config.toml
n_layer = 13
d_model = 640
head_dim = 64
d_mlp = 3840
vocab_size = 10273
qk_norm = false
lr_mult_o = 0.908
beta1 = 0.9
schedule = "wsd"
decay_fraction = 0.936
final_lr_fraction = 0.05
seq_len = 2048
steps = 5305
dataset = "wikipedia_en"
Each number is 500 + 25 x the weight over its row's rms, rounded and kept within 0 to 999. Layers, rows and columns count from 0. Numbers have three digits each. The size before them is the row's rms in percent of the matrix's.

# q: layer 10 attention query, 640x640, rms 0.0138, rows 0-63, columns 64-127
# k: layer 10 attention key, 640x640, rms 0.0135, rows 0-63, columns 64-127
# v: layer 10 attention value, 640x640, rms 0.0129, rows 0-35, columns 64-127
# o: layer 10 attention output (transposed), 640x640, rms 0.0127, rows 0-35, columns 64-127
q0 088:506484519507501514522485519488479468449493546463504536512528506500462508521555503515490487473521479572478541450519474507511515507472521486508550461479506484487486518454490477498479496473533461
k0 092:476463514532511491504472479484500521549522486482533467520471517499543471482529461504476503519513514474458509544517546478497506498514512508528462508515517473485479493506503555482479513496531512
q1 087:505495549498511544476531479508497480465544526511525443522513515494497520466515511479435508480470503471504523494516495560496524500513498531463526522520496522531477510501477475534476509514525563
k1 090:507519503535493542540466466544486496534500475533508465528507484531505476526554527494481455503522512482496497527493477463518488469510481509526498481462478490526456513512495552463496481491553523
q2 093:542492544537443478454543505540475505454486480509501480533485500521506529456473457477466498518488531504494502518544526509477482505460510492499495488482536450507505524473509492487540531539504526
k2 089:443474527504501518477458482533468505517517491522510525481451500470532506549547479517501499522506523468486517534520490503499487525483505539539484548479515474495497536492511538497487529493474460
q3 089:527566473498484490530492476512486548501462463518436448518462495476461528495533496472491490503492529478503448541518529501504540464522518513455509531554478526518510513462544532495521503448511510
k3 094:473505532504539537482491502518523493487474501482561518522469514524503512475485499508534483512506521508529464484465519537472481500512509499476458518515519464499511536502510490499533495481482487
q4 084:541491499505483518482479505533441470497450464477483491499499515520494497515535534473509508526452502508521505477549484518491475519472519527522480459491474530504485478520469500449528491504531504
k4 088:478513514508497468459529485470508542532496508507514489493486539530535458514477483488474466509517485523520451484517449476471471456533469503525510495488497482511510496528519531499506479522518487
q5 093:500476533478461471503508481507543501461502503490483503526506528508509500510524485493550502505458533484517459498451479511494503472483505522513489498466505520480503532476491493504484502512493490
k5 095:414511549531497514467480511487482528513483488528507517478539462506497475498497505517488496476466531541500520443502498505503538459448524474506469552498497504503538498494498453471534494509487451
q6 096:553467478484517536525495486535492532508505444450439513513505485523477439506555535501482503439508510509499527484520466500472480531522496515506486487474486515480486495491552505473515500484501540
k6 094:473515501539531424493536504489537490566484512503535496482459466522514477528487519532504489470481546513530539524519519516512489491526517540559470488457530488573506494480450486479519524473496472
q7 094:516531510491463511509506498491477489490509499513512473524500500490521541543503452499507524478464541524485487533488512518522523526504505521544459499505515510528520533493500507515477520520478527
k7 101:519507476514496517494488501489503481490479495496553500514503507498530474448472534495488519490511490486528515469478535482502521471535531480455515492504545474532471494472485478495506538469502463
q8 099:512453489510517491455462532511507562491512482487536459466502465547479478526447506475520539551501471524522489477479507487505515522510526500459513482510501464477523498486510472506517505478463495
k8 099:502465577529437527486528521504501473474539513523491517488476494488519502493521531524491497496473525484498460510543480560518465497490488478526468498477525495496486500521506501459459479495529538
q9 099:502491502478463459533495454504504472531501534493526505495496495482478539490482548500525476466487467510557439477481517534496453521546539535511500496454520509503471500532483512484511517557484521
k9 095:454534491522516485454478492508474527542495486508484521471526459525510455476473516474515549490487525535556510488480536501454509462496515534526494466489545508480555497476483510502529489450530442
q10 092:516469516498544501546512479488522525490514531480484517502491521511523534535488539496468505457489508519498505506505513515540481591512494541485515502551487471483517522497487482466513505468500503
k10 099:475462488550479492501493496514502498498511466537426509495497492483490498469498505505477494537483480497536535489520472522482528503525481437494516510494543459541510510468507529552520490480491448
q11 097:524477480480510468481517473523492489520499543481516526491511477489491464518552467540490481524485539506459495500505466492535486506571523512510501480451485503498519480547496489482504501549525527
k11 095:516494499482477511472481514470544493472465483511557463490544482507484503505451517483494538569499451519497546508498524481522496469485506474463503506530497451525497488520458502475484553551457511
q12 098:448490503494495501487500538453496461510506439501481462477489492508433503544468502476514536476494494473532511508467530461528531498493500478516516499537500552490478486514496477515520508495480504
k12 096:514509508489481488519505526476480445532476517509493481526456509516527467514503478547507479491515502419457459521556476490568438504471490540531475515495535479456506549519497445487491499520541537
q13 097:495488475492511458462518521525523489546492503532504502465534471544493502501502499513499537484505462499523509499484544531522455515529527517499484495556500513511539473488507531468496474507471478
k13 098:553498536550526477530465544559515535542452514536461485496522509529486500457469542477472561512498473475487542495447498517483506471508493489482497494517523510506510482471451481480500495458492480
q14 094:499478520483472495544523539504475509472462493501499529490512527487521542507535502515507492495510522522454506519508457501506480514546506507486483507487454491479460508512484525486502472534487513
k14 106:538526492472513508504488482499481515513484486483535472496490499476516505511533485516536465527491528505478490497501480500492514501484507530479516497453469505443472476504531469495516518539491522
q15 096:488491486506502470485478518460501515492484461511496506506500491471479530506474547487508532460473494450505526527485494499499515455477532492490502485478512506493498499440482486502494471511509480
k15 098:497510496520491504514509520493491458491498470512526494499458527492520524517510485499482506470492534494473540498532493519470470468508478545555502489541498471520478500530461502485481502495519515
q16 107:511490458510488524514558476530474463477543550445538509471486538465527512488558475521482509482482509509536473448531513502503487523505471509523457511475533514453490537535523518551496494486505485
k16 110:497495482474465527502485518505515519463524457491525437514510513492509516517509447493515484571511474477481494524479481513457568492500521488474538481517469458503475516521505480535484496504506576
q17 096:431505531462480508465505497479514504461487510481518479506487513455488511483498509515493479550492501483484511535522436522468519467519477460498470479515504492488453529489463485515490534509512502
k17 094:510473509461490544519541493513508469489499476478503528479484526485495489518515483489520511477494509454500478531504478505535490507537486492491502499469436507512474502503546491485463493546489518
q18 096:539473497541507477503506494512484523502504521525454505532469513515492502443537542518507501505481502485511530483519551487540456518485509491477494509496501530550514532517538515512530513506456536
k18 096:500505498588515538468524484484532523511461515496464506458532512499469501490505501501525485494515507521520494496475449479522558494483509480462530499538490494541499492521501511481529486505505490
q19 102:513510495499468503498505509498471466494518503460548536497472463479525566511469480541462536510477566497497437515513511494497510509501454528497525468494486548518479521484520478507515472544498531
k19 102:521502504434510516498498470542519504457476456508522509496496503488537508504549501487534461531494514518479481536533462494523495509500465504488502457503432509497482487472489500512523495500475551
q20 099:491507480525513526493495501470507541500491518492490462483518451518431472492480537500547497509541515521559550490478529510539508558498484494489503470517465534517486464534498485535486506525509501
k20 102:454511496553515503486498549520503535537496475505459490487518521510495439490490475467490507503517518502555514468501505493501522481487490475500502497499492475493496475471501490499492482463441490
q21 100:525529492550510494513485514507550560532526495496483529537472490510487493530502488517426501538524464507479535456471520499468489528519512489476507538534545518546543510479509503474490544450477536
k21 098:486529549564485495471496489529502490511479518519492475479463479513506468542504524506463518530468492489543537480488516493558502472460482513543495511531518486519540469468516526507503484469503463
q22 098:476452498505486515517562534507472525527537518491552484500473494452504517508522486538537527546498554495486503529504449515479537476515459515545464444482507479464495531490470484510481471541517503
k22 095:489496550485475492532547445501511465520473479473508539555512503533535476501511495498513486497488507531452483521488465498463507543482483486521486479478477515496464530471529476507475507544508522
q23 104:508503545536553464517498491478506527498554480469474486492550489529533508508477565477509466462470485470473534516464492476510509450520531468478529515512501492494560509510525474458510507530518501
k23 110:478493510502495492515462536493517481498488542505475511456526484552466500507502515480455487505481513537542530515522496513500500514488508520491523518529511500517532482486540520514515517483477477
q24 108:494498490497522504492516531462539475505528479497534456530538503529528458541458528464520500470524486526497521529500488514518497505466524496517519509514509510519536485530512503459515513509468494
k24 103:484503486528549481471491542516494490535506494540455506474523474524522487499510498515537518512500537501513535462514506494531506489527454466515467499481510516511471467482519492506510507470489515
q25 099:510500459541481503462551497582484472510492524478509478487463500474492505488538516479521466545510515484480537456550514508509550515489490483496514501503473519513513541539525526518496513479546541
k25 100:512523488525481467476492478507507503490496561510493478535488492509510481484543457490507464549476486488472488465465486486498503535539504471470507528502519461471508493490502501519494456481506483
q26 105:477545547521518491496490508494577520498508511507474476478509502512496499522524510459522527492506491492542517479499528482513512494448530491502527528541522505531522476463472517515529557510493488
k26 097:488472526559528534493494527501494492517516530520470525492535520516550455457476540510465530497536502518503506509499520512522466527523493488508464535504516480548549498469489488482491499482548500
q27 100:524470475507523468477495489508471501485500517490504512486491533505481472513450483496524505492487513480472516487491539492483494545517492494514514512463489492476524531481528514484508532503523473
k27 098:488481520526496504475533482509490506494519484525466488506533525480503486513468497486500529481515545499494495491503495441476524472498495524512483507466513467537507525473490491493491509499526504
q28 098:547511511467506495440500515509498526469512472493539535489491508495510507453480476489534486468483513473495509493538488545535486550516458538541457476463487518478460481523518478532523440508518497
k28 105:496540521480515523556484474505460497522507499505505535538484471497470510472547524501521471494471521486465442511480496510520512539480519534506433500528486528465455475509468481468507515507501494
q29 099:470486501485517482511553492512430491495476521532498510503491487466532507499516450531522539525493497490485495458503474483539530518546503542503489507465509533493515508470515543537499550477471486
k29 094:507482482498496521535524476504499474519494473506569522508524537458535558520516491484527436516501570510477508549478526482503504474514461503469484472514474488466487546485527488501485504538537526
q30 108:524546509461517515494480489481516533497534509515470481490489485518440455517497522460513526506514484491512561445499483517498514486469531493508495494520509486534544514486484512482491512481528493
k30 097:490538488591528550490493492490495494548508482496520470512511456534456466491492491481510513466494520495556538464524529448534477518494544504495471500512543503539519490496500500475497507436477471
q31 096:558507496529488498524520447462536500472475505512518506516498478488497463502492459510515494553478504484514517469521558506512524477538491482523458526479489496505549474480484495504516512457494554
k31 098:506522500498512522478503458558533522496488489514519537477520536544508488504507489494531494545513513500466537519499496508528440512471512542471513550510491458453446485509508511504464541526484531
q32 104:481483502513491503498568472530479482511512446518545528495466539481555507474509472538503504535485486481519412524485471528494483518513504523491465537481520491482477543485469517495485491518476506
k32 091:529504513477526497512496505535521480469501462471530547537545535494449532502473470497532507550535504473490491477530479519554449502524506505450556519456521490506520528492520491530536500504482479
q33 094:491491528503536492488430490449504497475520448518512481524523517551468515503512551485479470521521443492502489536500481509450474460520512486498471515476523477513498493516482516539481537487499447
k33 110:475494457559509495502496500523546510514486502505443510490542527512474477552468489493498520489547484506534511479470531491505519489498491498482494547520512482519512518515481525493505505444475454
q34 094:516497538516519520501477532486528492468494448524493497493550487533481505538518487480488481542472525491515458508435459526492446501473524519530491528554508494467506515514482466499451503509525494
k34 090:485448528523523484487543473497504498513466511498456508501473538520475486529516510514517478513470506474509495448514532472495470461457486556458486504501499481519529532490495501541501486505500513
q35 099:506531534535499504453542537518465493427507502514480545483479512484498497482520502566480519505515522512529473492476533542510559521477505505521550503541525510495525515475514527518468513460495495
k35 104:483483461495483522493539458521498468515472494516503523529496521516526496487557488500526482532535497472500454528449501464494471526498456484527490521486484510453532504491506521526523481491480532
q36 099:523517540510519496533483495484518533489530501507507502486499518506507505531456513526543535488554508541503511542487479475504496484503536545477519536516524497498555488542528513511531481458475515
k36 093:492473504499488501492531502534474528509524546522495514482525485475482497474505505502484565500525516485487517478482563529543535465499483495538527475535503458547495484453469507515512531490548522
q37 093:540480500476528498497494498502500495490502475503527516524466492469496508421491501536512480556488508508507486512468468477493448431478520494471461499479491462474493482533507492468519505523525553
k37 104:474457528528494476513441488504503534508437509504507464500509506511529490538511480525506524487498518502469496476542499494502489492514529533516496509486549506484544502506527517470522503515497493
q38 098:536468527464487510502495484507490505517495539485485496492463516469460504435524499506517489483470489495493488486519526473504468494494510488494500493504498547511572529532499514452490472496505496
k38 091:534507509490486514499491516521470485505480481546512543487519464486495491455523548542500506522507515528473522538531499502506483493512525510488489522515497520506533513494489511468487528504509486
q39 092:499501531490502525511481500503531474512472488477527508489495491515478494481455503493521498475504494559497497492455461538490483514527512549497519483492492468506500468498472513500494534527494517
k39 104:501536518502501493486480499506497499464500499528510529488497475522461471525502505491504510513489480526519512453501523494507494505526516513512521530453526530503522507499478444506492483511496427
q40 103:487490508468438504509550455512448467514471495501515502521494567473576513535530434492535477539530464497438483526513468489481502530509481495482529494503466504494479481500509509512491511516474520
k40 093:515515504540514512498481524465523523466519511484530524532510461502494496465491499524474500499495483477495545524527486515469474447489514481513460487481512530532469500521487488480486488458500531
q41 097:505515508463525477490463498464541518534488444483502497475483484525510565499496507500511487526500511496534502500478468552526528501473536513499451463514478483520525516500441492503514505545532503
k41 114:490526494482494480508472539522515539506484497505492500541473443529517499509478505507486508472529485460566494515515495499515510503486491501506507540516514512480483509463491470526470515467484481
q42 098:490509493519493463505465496442522492509539450491448490519470514513491465506484481492505532520493515553510502494523526467484540475472554504514489468514521500545500492493458517442450520473497520
k42 099:485531513499446480504490492529509504445492467487493476509534487527539477501542488490486461551523484512483500520488496516480432503488478474502509523521488521535487533482498518495501495471474498
q43 098:513540534460446497511509504533501497497519496490512506541522500478523453505500472529477487484472549505512477512496496533502487499484502532539510484511521528489445522501501516516464518527516520
k43 100:527486480509477514514502512497509455481496507538505500522457503533499499478536463530457485484496518528525512480517528450505489505531495516500438505496464510482490520483482491557527513481459508
q44 098:495462472457526476463503497508466511478516460491510502486452470477479486532471492468509459497484507533469495502479499470515512488494488504540483472473478486528507510492495478519516499507492487
k44 105:556468526483497481509512443533472477446474495500523486533503500462510504512497506522515484535514495510476518504472504506521541498509509518510508483484520489470470458506487506464496479522503523
q45 099:537513472522477535528499523482478449457501523503486515500451520501481492523531527519542469462499478494487515502544516457487511497525495469502502485548505489470459506415523518498510528523449520
k45 099:471515483469504486489492493475532494488505519463520544461529484528495504475510491494516463478516501509436489449474503504469485480431518456467474519469484497494566546499506444465510505547520537
q46 098:524492513510454477492507479504484498470489528506489507523519495530492496501547542506427464567528511441480499472525487459473477511530515461502561492535478463493457489473508479496510543498503483
k46 096:493538440461522513479535514468471494476482532485494515501518471509500467551492490515570488501487534517567499500511536477527500501505500546499528493469516528527511466525503517500520518499511451
q47 093:504521511500530485491489469493463539467516470510458520496539486461492495525524528461474514509468503477538539535451504503511529513526540474524500512528522490498511480434542518511507522443483496
k47 100:526514492493501503494449488492458461504517506483506513511531505525517490487487542530524521485548510474507484480529535493514478512505479507505558479489480504504549479506482503524488533466514498
q48 097:470480491562510507508464541506514513525507498488514528478478517503495518485490497532502505475488517507477511501506536520495457519455513513526522521523502509498519524488523468507527512465480458
k48 095:503479489482455489479535530522495490485528496488489558487537478491514555478472467500485484520532516531504503490501491498528480492509491482507521469518554441542527485541510528471524464467524517
q49 096:452507499501483451482447514520522494527471471449517508456528512488459532444500503493499503514499520532525505526559490507496503470553532475520470506538500481529466469521507513500503548481520505
k49 097:543516541477499507454514499509503454499488506508463514483517555507548532497496484548543502513508503514544518476491454487506517503518488472479502533439532479468499520470471486552526498527474523
q50 103:500506471466485498514514500552503513503518524527498521477481500482515524493501514490488537520506514537497468535499522522468546488508469480541565507504493488531489520488513454506528469462469512
k50 099:519516510498497484504516556456483513544470454437486511537522511539574540474480492479494469515561494473471482519462495482483486493515523476433481471469485536524510529508501490482496502500503519
q51 093:492462484480541485498490488521524482481486510538498473487502508514461492487522480528471469547464529462422497505509488492513487496544526493505523479449477481517485529460542455495492485519480509
k51 098:512507476474492510549477460449502474545494517484546485468505508525478508509539511464500481563491474504482503442518476539509483490483494504520482535458463502508493457458505501510517460521488472
q52 094:509544513529479487499479536524490505505552485507491492529521503520474497502556513544436516476512506489505485532504539513482491498471471488515521496482553477539496488480470485492489468447524520
k52 099:486479493532531559538543568509477515520486489502512510481506485534493507520478505517485501510525518489478512499470508511468529503474481463494449511523506455491518479520518509526511542519516544
q53 095:492509519562501482510453482521504477558474449523471484531502525471537519506490504544516485502490506520506506515535487520482520520560495469503546500536530532524529483528435515466501486509531479
k53 095:492511494516455526503523509506504494460516514463488496464523526477467491496544488529486539488478495522468515491532463507513503482530466477516527501501515493484519524513494493565533457480499511
q54 098:452492506474512488521511515493493504501479489516500547503560491523513476529475567513509482527469499465508559503517525470463471481502496495504464549518487499493516456505489503499508477460494513
k54 097:497507484423486508504504547542515482497459507514478551507533481549543557488566500468529534484480517501497486517473476509494465497503470521470501524496475521533486537533537517565491514479503495
q55 102:474455497484460482477468535538514512508493453526534479502503457534527494495470556529502522508510481460516490512495525489483424492482507469507521469513484518491511469510492491483505520476471494
k55 100:522477530473455498482487520484402471487493512498503505479494523483485528477525512504491490508516507538499534512535492471488498482510547554507493493482462566500478504523447510484508518518528472
q56 097:503509511537509469507532503467465548540481512523502485535537518491458501502469520533496548542493465516528531529461499475515468480554485464491488489495528482484483521519503533493486463467504540
k56 098:484466513476482505514539492518507494488502511529541487467489516460507557499510507513523517463502565501490493548470519532485519469534541517517498518470521488524497538505531496501488488523512513
q57 102:492538452492475515534495482501514490510477477482497530529467499482458530499511500531520452462498514503484491475502479503491446499524559483501487464531496520439463463514483490489496496531530491
k57 096:515451522518526492471562468491505529527515525478516542507500461549520508509527530491519507514490470518508518507477501514521489529527530511525502500486466524533489514488506483452498542526508478
q58 094:440499514502491513463484529484510484498477482491493486485534478468494506488522547514542478485494463493561507496521474521548482486531515504531525525496497446464486489510531551516520503486493491
k58 101:496504550489511483510501499545496461539478528527499500517467512486490506503485481514511479485479521483482494520483525511497517511482519496516538510521470476527468503522481477491512494505520511
q59 101:491515533504495517483471513527497506487521478474510468491498484487500481534501501540467537499515476538514435473497511486432457488528529530477547488543509487486474494500514501484486522518543519
k59 094:480477515544517448487491504474501503483484534519509461493497492513534460490483476501482499539490531505511480473527503506489518488434548518515545513512525475512486522486508479510479486511490496
q60 095:511492464484512467494525538512499550474503528486484506487502538509521482493510495531504522530487515479533499520497478430463486525513466462573498507483512476468487507520493497505525496483487503
k60 096:516484483460499502466548488533493503579484482538476536464497497483527494489500547507481492486502474457483511534484506497547518439462493547505520513502514461491509550524492512507482506482517480
q61 099:484528505498513512451529536516523578545502499500511499423546467496495482501518498529502512518516483496510513471466519506484471503493513469503536519536517514496486513535513495473495464518534507
k61 094:446502513511454526485457514512494518476471514498504511528460509440503514532486482527527475537518504491464494484514509469468487493547459496503510507514535489487461494497498460493530513502454512
q62 090:502515492480516502507489524506476452447494516489522465481537502512488513481518507528463472507473479528536505512520516486510544527523502492446467505453543510483468528486488459528459515476477446
k62 101:474509457487531520461478499516537472484539461472488493516536501530485486518516534524505507524489510444436493478499452520459543510470479500504514499546490500534510475501475474522470538503502511
q63 094:460501477542459519471539522521498515488441495520463518475572504523495495503530540491495520456496486480500504483495522508496508534493500465530460487477508465496549499512499522497521516492495483
k63 100:512477513508488493509547474544470497522555537513453562469495476473514516454522489541519509504493498482467546472490490549482561487476518493508479519473498495494545511502528493462521487489498513
v0 104:455458460472507481496469494466510490469505520492490502517508491527519470517446525524486535495493512506492487494529448500522503527514496463484526519505493447498483468520533483497485496510483453
o0 104:496498533481482478481499489484509524472531536519532498495489511512470484482481505475483573515507491487466530511506498508472460501484524467508517473463471494494486465517476478501512506482484491
v1 105:543512511470509499473488522495516464459525476472527508506500496540487518534467504492523476469489494501511459457497479495520534524518500463472474499464528477479512481552502500521474512508490499
o1 105:543532493495528526485520522536518520478456519510482480487491529502537521520497452480480502514517547483518479530475513470498518467511530491547453507532527530481475508510520504497461557482489499
v2 103:506525499507475506494466479468469450460481451480473518554511487524505504498523511497490496490502488487485532509524468495481497451457523476479527500522533510525532487543510510554510460482506537
o2 102:545508483530464468511511499486506476471474466494512537535499516543501501491506462493472555489506504526498530515530536477488483520537536471491485504540467480504485471535504486520453491476486523
v3 103:477513526485510498505494479503520469522529471511475482474466490486474488498470513490459519484502525503540534467487494524497522542456504486495489531542512502513499449443502494517514510462524453
o3 104:542499466509498546492511500573498443495469499516513530511551520478475497461476517507503504455481537520484528490479517508540549543509476521484494484500490546512537507496491486494522503523515507
v4 107:467521526485494492517476496532503520510492458518498508531490459493501539470463535533505489501485529484462484506530491507526506461508523514511456536520496480499480493453490515484489507486540513
o4 100:491480500497497532484505493477510482473476528493514491541528520512508498487453503522504461482509504502545463487499510487527506497476504546473530529503476504516487534496491509469498449521498502
v5 106:502489539501499471509514500537565516523539462468500499550487488448528534485530509530530508521480472507409491497467509518487525490505539502501502503513517560456513510483482489478450520476523521
o5 106:474529496477546547451538518493474495541534511502492507551522524486479488480497523510489499491566511468498524517487510512504491460474507499464515455481460492530464490531486492542519489486523462
v6 102:517506516465486495494516495490457489504488472507544514548515539499487519563458491533500534528514507490494480523490533508518518534439507532486521490499481490479508541539485485486533510524463470
o6 103:490470516500478495497522501435519426533488534456508479518535460497484510488500475471547507517481546468469497500495521467536498486462525538464514531481469504482489494524535491504478501493467505
v7 102:467534461473502498491524535476502529532532500520513515436497546490515446509492474504510492481510513473539502503516523504500512496473499482521505548481502503484532505582513519473539531531531459
o7 104:498504546460466467481449513516500483482498511532516450467512470490497484520514545530497515513476509478494539469438451516473501458499467478465522474498505528498491498517540500481521479522484522
v8 102:512502527513512537531513506518505523497544499543484458522519481518503455504506488484482508502535479543502467512480508512488508478502490470521528495494488504488523498483529487431521497523446531
o8 102:512507534492478527546503425513506501471474474513490498484550501491503505483472506490526492491475454455498515557491492514466509520483534496484511469467434524495421493499492498489527446554500519
v9 109:496508497529502498521513541498465538503535497484566491500517457496537482508507519472472464529514492497511464533505481467468466512497501490466470501443493471495495509522501545477501480514431494
o9 105:490497549501517489533535507485496525521524511509527447502508455459541528509517505448520446473491497452479512512483471451452487464488472490512553504475479512473487485498526469510500485535490471
v10 105:541486500499460505492507453508480503503490505480500513486519483486472499471485476442499524503508429525500513519533523423541453529513499544542499540523512502517560501488518487502449469502538494
o10 101:538515475503486502473456496526516471452522486471479521476495510508477492531525520495455530497479513466538549513525547522543479530490477522561472473459523471537509494562509479538487526462492493
v11 107:496488508498481486510484524510464473489482515520495508517472503512531483464509506504488513480457457499512544554487493505491502527509474539461502491479540497539495481532507522533460526477506474
o11 111:496477493534492498469533544536470462475526538577488572523480502477525458467499504468516534473504517503531506527520495520495519479532477517520477501526548489517513518480456539518499500465470479
v12 110:505447500467520486508511526543525501499477521520471540514483504523553484455502500476506465515470472528475528479481511506532480470479562503496461476487496485491485462446496476516518457495504464
o12 103:478489507459472477513500483485516493471471570516472499495477484511510488469487488486491513476469499489481489493468519483457489508474467468467546493550534484546500472471493457501511491489492514
v13 103:528527531518498509526510510471505513482507517507486454486502475456497454449469512521526510486476506478492520503522506485481512499531456504501526502469493542553530504532499479518500479522519532
o13 106:542525468462490515468505528536531506488520478456490524500539537503535501531528533486468487543478487517474499477519493526524468521523498537490478494539509515493482516482489529466498525522518529
v14 102:484488464535521538506474490482507493476497511500490492463540510487551476491515468495544462511469494487527504476501499493492518487499485508493482526459511556518470524529446487524491538497533486
o14 106:518482519537464504483541519457525498514532504481499470471517490487532463455487557519516473546482499507500500504493515502486492501514480504486509528503523495525469499477506494445542493479497501
v15 106:507484485474559492492540479532477504521490532460513517531487451499541476467532502521482507476508524513514535483475513482484536522461486522497513522471492563522507476474446479510499490496462467
o15 100:507440475523480494508563493535439486490505480486515475503540464486471483490555459482499474469523530524552492524521534517472506490505454491478481526524496534495483495481467497500484544480527487
v16 098:482499529477497486502468506473487512488521464505536524462515500503482472497538457499482538495502518457501498530539505484502491519549450515494473531469504528514498527499526505505460539499474492
o16 101:468521456494493500537505498487534497465521520473492506514546529464444459541480515522505499487501482490522502515527503521508499498506514496489490529476486507492494542476471492469505489546507486
v17 102:480453483500543520540479474544488506501520518513478514534503533526470527494494528536483499548483469521531486526498446508501506462470495474499482518532451510480490553482477461488542466480530511
o17 104:513492495523472486478488477554493503522456477514532514495502516522516483498499504527523527452496511517540468527487486510483494465538473475475502477535561517483491525460525513505507503529473505
v18 101:480480499499535456476509524477508477498454451489512496521525488493476566478504467497510451470543508495466490491476469512527513507471504473485451516495440497517494531448465507512490518479556508
o18 100:477511535486469498485487515509488525530496521507518507496534508526510487499498460484526468500481504495510496523483477509503526497519517528492527523475523473505491500516498494505476511507566484
v19 103:503487540514490507482502517514509497490509522470501496462506501524488494509499500476494521496481500461538512495550500506485507486527525503488505441516506560501493512555494503482479480533433523
o19 101:484501499460453458510482498513504518493517501516494479508485458488501477512514497452493538447565557462514490488516499499443462525521498493546495500497502481502495500507504487516499506499497530
v20 103:492455536516499485465486521518534499508535503496471476525467489481485484519471487481497528512496500471501469476548540518526473519521534480510542511481545527529494467484496519547477502474517522
o20 105:481516487525486472493530482516514467491587529559514488532501519484469482479499475518504532506547508527503489462461489469486476531521519516538521548446497489523493463538464493542499533463504447
v21 096:506526455461501507481513484505526539489507528502498514483498471490495478507459495546469452534554547524445504499497468506461502499513486537497472499528493481533518454528490507477526557522454474
o21 097:526506527474500511483449458501504527499442468540477519513489471478517492532502553547497488476523495498501459570477469525439546463479518496485539515458512485516503497490467494524477507544480468
v22 103:497498474498458502490515520516509492512546499470533458477494456539512453516469473551479525490515500491529496538498450546519512494495463525534474499504469491543509543535442527464503541520526456
o22 100:530477496486515480533518516526512532503493550518466514491487507471518482459505491536494514502460487527507526505475520458487507498517498506525530543453527477498510505476504511495540534501506457
v23 102:520474486508526492525488460477473489483494497509528532509504486478501521490533471505475541501476503485500493459529546503476516518501486492483496485479500490508544465525506521517477526490497544
o23 100:550526461521473516473493506448486495484543498521517483474510564478494530489543493461516510487522473503471519488501497507524551539508473492566482503520486456481495523460508504524497500520544493
v24 102:533519471504515537463539512488478499534528458463520488519536501509504466487485498523471516464449505494491504528507516499497474518549482527515526511492495509513544514537513537539466450470535487
o24 105:493475499510478476488531541503464547509525485502469532472499484532515485471501506507537525562497538500464500521527529523490546528560498529491517527520527529508517491521496491489475499472525512
v25 106:542484472519475502508467488485475462519474480527513543516462524479476486466501499544511520507501524527511537505488508481502496497525483485522501490513467512543496513463470477520502499488502534
o25 100:542461491463480511484518559524514494504495509466487519481447520518497494480504500516515493492532453513512534488510518536520550545515469492542477481489529528502538521536506523514482498494492481
v26 102:544514507505492534522508508514473474506531494492505499520513515476479493533503531484485511495509473495517499538527530509504505511501490519490492460476516517523504534553532474521475495506522499
o26 098:507519509573493539473497518454486463469474561499509500489476509486455490483487505478478505527544450470508520501545556446514460486528505502503503475511518466505475504508504513540508486478501478
v27 105:484499499480542523472525445532497471473494507506461539502504496460506506468454519477490461524529471445512523507512490514470518509475517483447527507505424489526492500492484524510495485509499487
o27 102:494499464481470513485511473511528503480529534491502506515532506521472513504506477538498482517499536506509485479500537515529477484467504501513481524539476521511497547462505511496501506538490497
v28 101:523514483521557503452512492482475482534475482514502533480479483485517499449497509540500482535514531498477522504497530474479479470482478443513537501471468506475505496489463515545498481465472498
o28 101:486492469498534485536501513513520543507524515517476480451519500544474469443476516504503513506495487528465504487559488456566487494519512523532555564454506480519482467461517492502538506509479516
v29 107:528506505488480496493492507494546467518472459451503500477515522500513491540528472491553507493508546504520540481433513543452564487524506506465484510478496543512518491481529521533486474526507517
o29 114:499468495455504512500482507500500510477507529514475506465463498494510517518477477504520510486506484447526509501528514502497508509504454527482455500491505547492482465501496487492490507522467503
v30 104:550493548484456539520500513481511495532539531502485471513498552487474526504508493498515481476467527508505462520467462544441500505507515505533461506506477498489456500468510467497479543495476487
o30 110:516538510502477488473512478482506545537476502460522515517470475533533545510480484490548496446452461455560498516502505535476442518503479524506500461546523538450536497536518485494485462522521522
v31 109:509501512538479508447480528486514522481500505490497519469492485527485496533510550468457486498509448462482543476510505482496501460534430516484509499547504526500524501445509534512457468485490452
o31 103:526499493489499479467519451500487485478501473479508513537492512507468518517548508506513534501456482510487507471534520499513484502485462521518476495481518519496500528501507521514466486493532524
v32 102:477504533481519517516508510510489484492556512517546479504491507482493489506492462480510539518533531514496463501449509494512516543524550526477481493505561507498455525536515496496513552541513519
o32 104:543508461474485505514494476560507465552489491466524503529495514467509489519514482506538497527529465487504468500475497508544488541518494509498478483494478516541484548509463492477448530522506498
v33 106:503469508547473499518491462483465448530469502542519506532545524482516548511546479453491493493510509468527478520455524498499506512520480532453525472484520489510496497517485503554520467511525454
o33 099:514460550512470516550500538469473495495541566498501469487483540464491502504501520503496511508543542519499497452505515467541523506504476508515518531539507513498515506482426507498466506535493493
v34 106:510442477506490497509495501514476490499494548529465483515495471479496555481488536531471546484511491461505539477513490497531487530532516506500511492523521583522530509484472496516509487504479504
o34 103:489514503490518504474520521469472495491523467518494542535443502494494480487544526501509512470463500508518477513497537477522519486509497551527491481489484517534512460460508436449496520507476479
v35 107:506548487524493535509507508496501492474514495516500477497469499506548483474460544499499526509466499480509502450426495496536483537498475496504490509480462461508475476516471514478556472467504524
o35 102:467489497476468482552479460510526478468489448535474504479530522550506470498489505485490490490488482515504495499459484547481519508495475504539510524500478441506489522509502481479489459510550481